Weights of a small transformer language model.
Size: 26 layers, width 320, 5 heads of 64 (1 for keys and values), MLP 832 GLU, vocabulary 11067.
Architecture: rotary positions, no biases in attention or MLP, untied embeddings, shifted keys, a norm on each head, value embeddings, hashed n-gram embeddings, LayerScale.
Training: a variant of Adam for these matrices, 735M tokens, 7842 steps.
Each number is 128 + 24 x the weight over its row's rms, rounded and kept within 0 to 255. Layers, rows and columns count from 0. Numbers have three digits each. The size before them is the row's rms in percent of the matrix's.

# layer 16 MLP gate, 832x320, rms 0.0395, rows 442-456, columns 64-127
099:135142185122112108130139104120096145174090118117136146102115126069100169128135137130149114142129111069104125121110150146116097147147129155115153121155119156114115109145107078123132094140133126
105:155145129143107112127128107128128140149137102134128117111099146135096123142148113090160139092110091147103102179169121154131113152101114144091159145152110146132115102096120082091144109070114120
106:135129124111133079141123083107127175113154119094107120095120169067139171143130136150136085137114124099117150126106152125118140096120104099148138147077110137150089125120119090119125128138133114
107:127160110093139123141117117127073152121127122148136175145092143114100166122150135125163105134166130145113159133178134149119132096131092123101157165172104115183116123100094101091128132093141106
107:112123124134090103131158105120129175079118131154138160087137137094114162141169139107105077138161091134100148116139109114101127158110105074123124118098148156158100101099134134119143128141126114
089:126133135118127137153183089147097165119136119129123131109128144109116149120129150130145162120107133134106178134129119095130131096073135134111153154077122172147068138135142111043096130154102098
103:116117098121160117131153130084143109139156085109120098125108149105108156158133159153126119164119137155111098123139129103105110150098156127103112138131099147108132137102173125128126093094074052
103:107169142126096072102116173102142132117134124138166122108059118136098134190115085116167128083157135149120094142141145130145114143155136120103123144118108116137118117125124129081105129130125106
104:147142123073128101148126140075122137104127120108160127125103111088105127094139129131128124151157115117117133140120139092077127133112099121123138137137144086149097092080127135122093112122136131
104:143132103115156095138151099088156173125133128107140143099102146114119155139162098090147128123185115137085116127138151156111124151130118092114189155154098130158082148102136095107097130155111108
106:134155128128129100154142095062102126128134062113153127105110142122104085109099153065127161159143152168118119112116154100117153144148144119123131128116096135124153102095137126112138113133128142
098:115145147074128068094134092088124133154142115183153150146096145114112160153149123139177144175155142140104150122125133132113104136111174085166111140160074132111128125112165120070072134141113135
098:123150157115126109093124136121122148129085159122116128077135137112150137124170158092167135119098141136094113096119138136100121136130158057139158132134071160173107147148157101128122082128137139
104:110106148122163092130101113099121158158165110088118126070103151083116146160125097129140111127141114185095129164134180119105108119182147147110154162137110117136095124078141118118110115089187136
100:121127119105207108110138163101104143161131121122112147062073117129137132144084109144130098130122128170116115097114134124074120160114123119133135154062111146149173087098149135101140145176145092
# layer 16 MLP up, 832x320, rms 0.0347, rows 442-455, columns 64-127
096:120115109107103137182115127111154127167152150107164153117124151174094140145155092119107133089105146159152091108128118130156149150148094087104094116153136104151167137097058112116131131129108114
100:136149160153121135128113143147144157117106158157164144137083111176131095098119121129146142131130116137137115135131132140126118171103152152158164125136108150104070092088162172149134128106163145
097:123150142131186134139129167129147106167167116099195147104110152134126139094149097120153118150118149170111136134141152119093129118143119126134144158159134087209165113119099113135156132144104147
119:136148127126137136137119104116103120151122123115130138144130116134145073099124113117129126140155091148129114159132119137145123109152098130099131126116094124148138107182100156113090120119179107
115:134121119158108130141128136137111144137133082137128104132124150125120114143125141129122113109162153133138077092121149169140131114085186131142111101158118132156127134159117089122127127128069120
087:142125140113151107118140113154132108155070149122111095128138114157147120112151138113154123117136096120146148118153146121110145127111136116137105162076167127130086148151151087123149159109131146
098:120121122141145117104125133132086104124161153134110154143102149123133119109112095114144156119133143173130122130117091157128140134064145147104116110110120108130153140136084117098138103141134055
102:130109117152081144146130070128131122118142133139120115132145147079119125102144119146178156185088095131139101068124136124138146138123155143137121168137125141172130113126173121136110144097109194
102:138101153164131117095148108162132168120121132128138166096136124222120135127122142090101108105157068124105127137135147111146109116152139113132143152098123154141142099131151140139154119124124119
123:134104103140168139152116115116177179139098162108142157127122115134146145115174084124153124122179127124134089130141141164129155126123113128126185116165101102141118168136127116140135136179107128
108:128091143100136145107092170141146128154111164146112145134139115141148139167152102170157139107095094121128161120147118122128080100100101121122110163153161140134086135155126105157153135095131120
117:101126128101126103097115088115137124142131118182109131175113118142098118155152104134156144130128156134130134107118128158124126107148183099162122115162098125082141152130161151094090143142132153
094:095105114118191122122147099110117141074149119123130194086148149120108149145155096109133133116166097125109135083131117157118104134125165129130112167147097173131138110135187085130122071108118107
125:143093102149122114141103103120111121117144115127119101097108149139147116173113101151123088124091133156133156145160136074133126148137105147088127104131157071138127144097132144117102104123147166
# layer 16 MLP down (transposed), 832x320, rms 0.033, rows 442-455, columns 64-127
103:140175109118107153149140107107112105148151137157131118131121097097122115116110141152195138120145115164143160164120134091085115160151148164130136137112089108155125143048149037123112159167135114
101:106132124164116167108148125117172119101145099123134128126133148094157176139125159089141134168097128143126155114131141160128144092097130140123107088148097084146105119124100145090118141108132144
103:091150130074105116139151073125111154146127108126150115116138130099143146198116112097083128107120142146161095104174111117139095104135095112098121152160121115136105091136070161173121146136145137
113:131145154134167094149128162141114122113107129174098097111139104167109153068077101103142060119162142130163097108127112152141130143114145117111150196179120138146118137137091121080141147095154085
117:161106129130136152162129102132090127169145136086162101129122154130084134108113092126127154149120112176167115159115089137119131126138121129137160102101148155144126109133108127102105061131123147
094:145133093138142138131084139078140129099131132133142148161087111135128117116112104128140115144131124157157104091121126134149105105170107109143137093157106112105171114102097158175120122166133157
102:085124084151097145144151129116092106118111160101150146118142145134128166138114109116102108142116099127152176133110112081147145150141122116126149097098159123131133131145135099098121152126161068
102:127127123090106101087114117103154111113128125177125125122123165133133088100173149110200148114128142160115127136151104165109125146142128119126174137113085127159169140149164148146142119115137130
103:149159143141108102147134163114098143154147127125132141107131120121196174149132115087173132089155118108115120138111122161101045113088124181141116180135177126127126140154147176119144145097091123
103:116119132133142156117116109138185170092107134095112163127125158094105143135135126135156123156113134093132145058120105098137103090124148111135132114097116115110107176109145101133111182127141140
106:182140114099154150132088160113147183142119120102148144120079111122143110133144127090131135103104139122153171142125135079087131128098130149144107120129092157145091126117141104157107145131097147
104:077080105112130144093107107103120060132116112184172155127174102154096136161145129156153131177142119123108123121155130132110096155112140119123116088139139139080147122135144145155121111153138142
103:130145141140113144152143132150162182144140115127118104170069139121178142146131151156144151104107130090118111125117116120116154165121124105113166131114144130131159120158129096143079117117103120
122:141125141117169135177104116142126100059127141144125091098141120139111145151151065124138135100114161137141128115134124153098148150131140159108133140169084123095125166120168141122105113151161155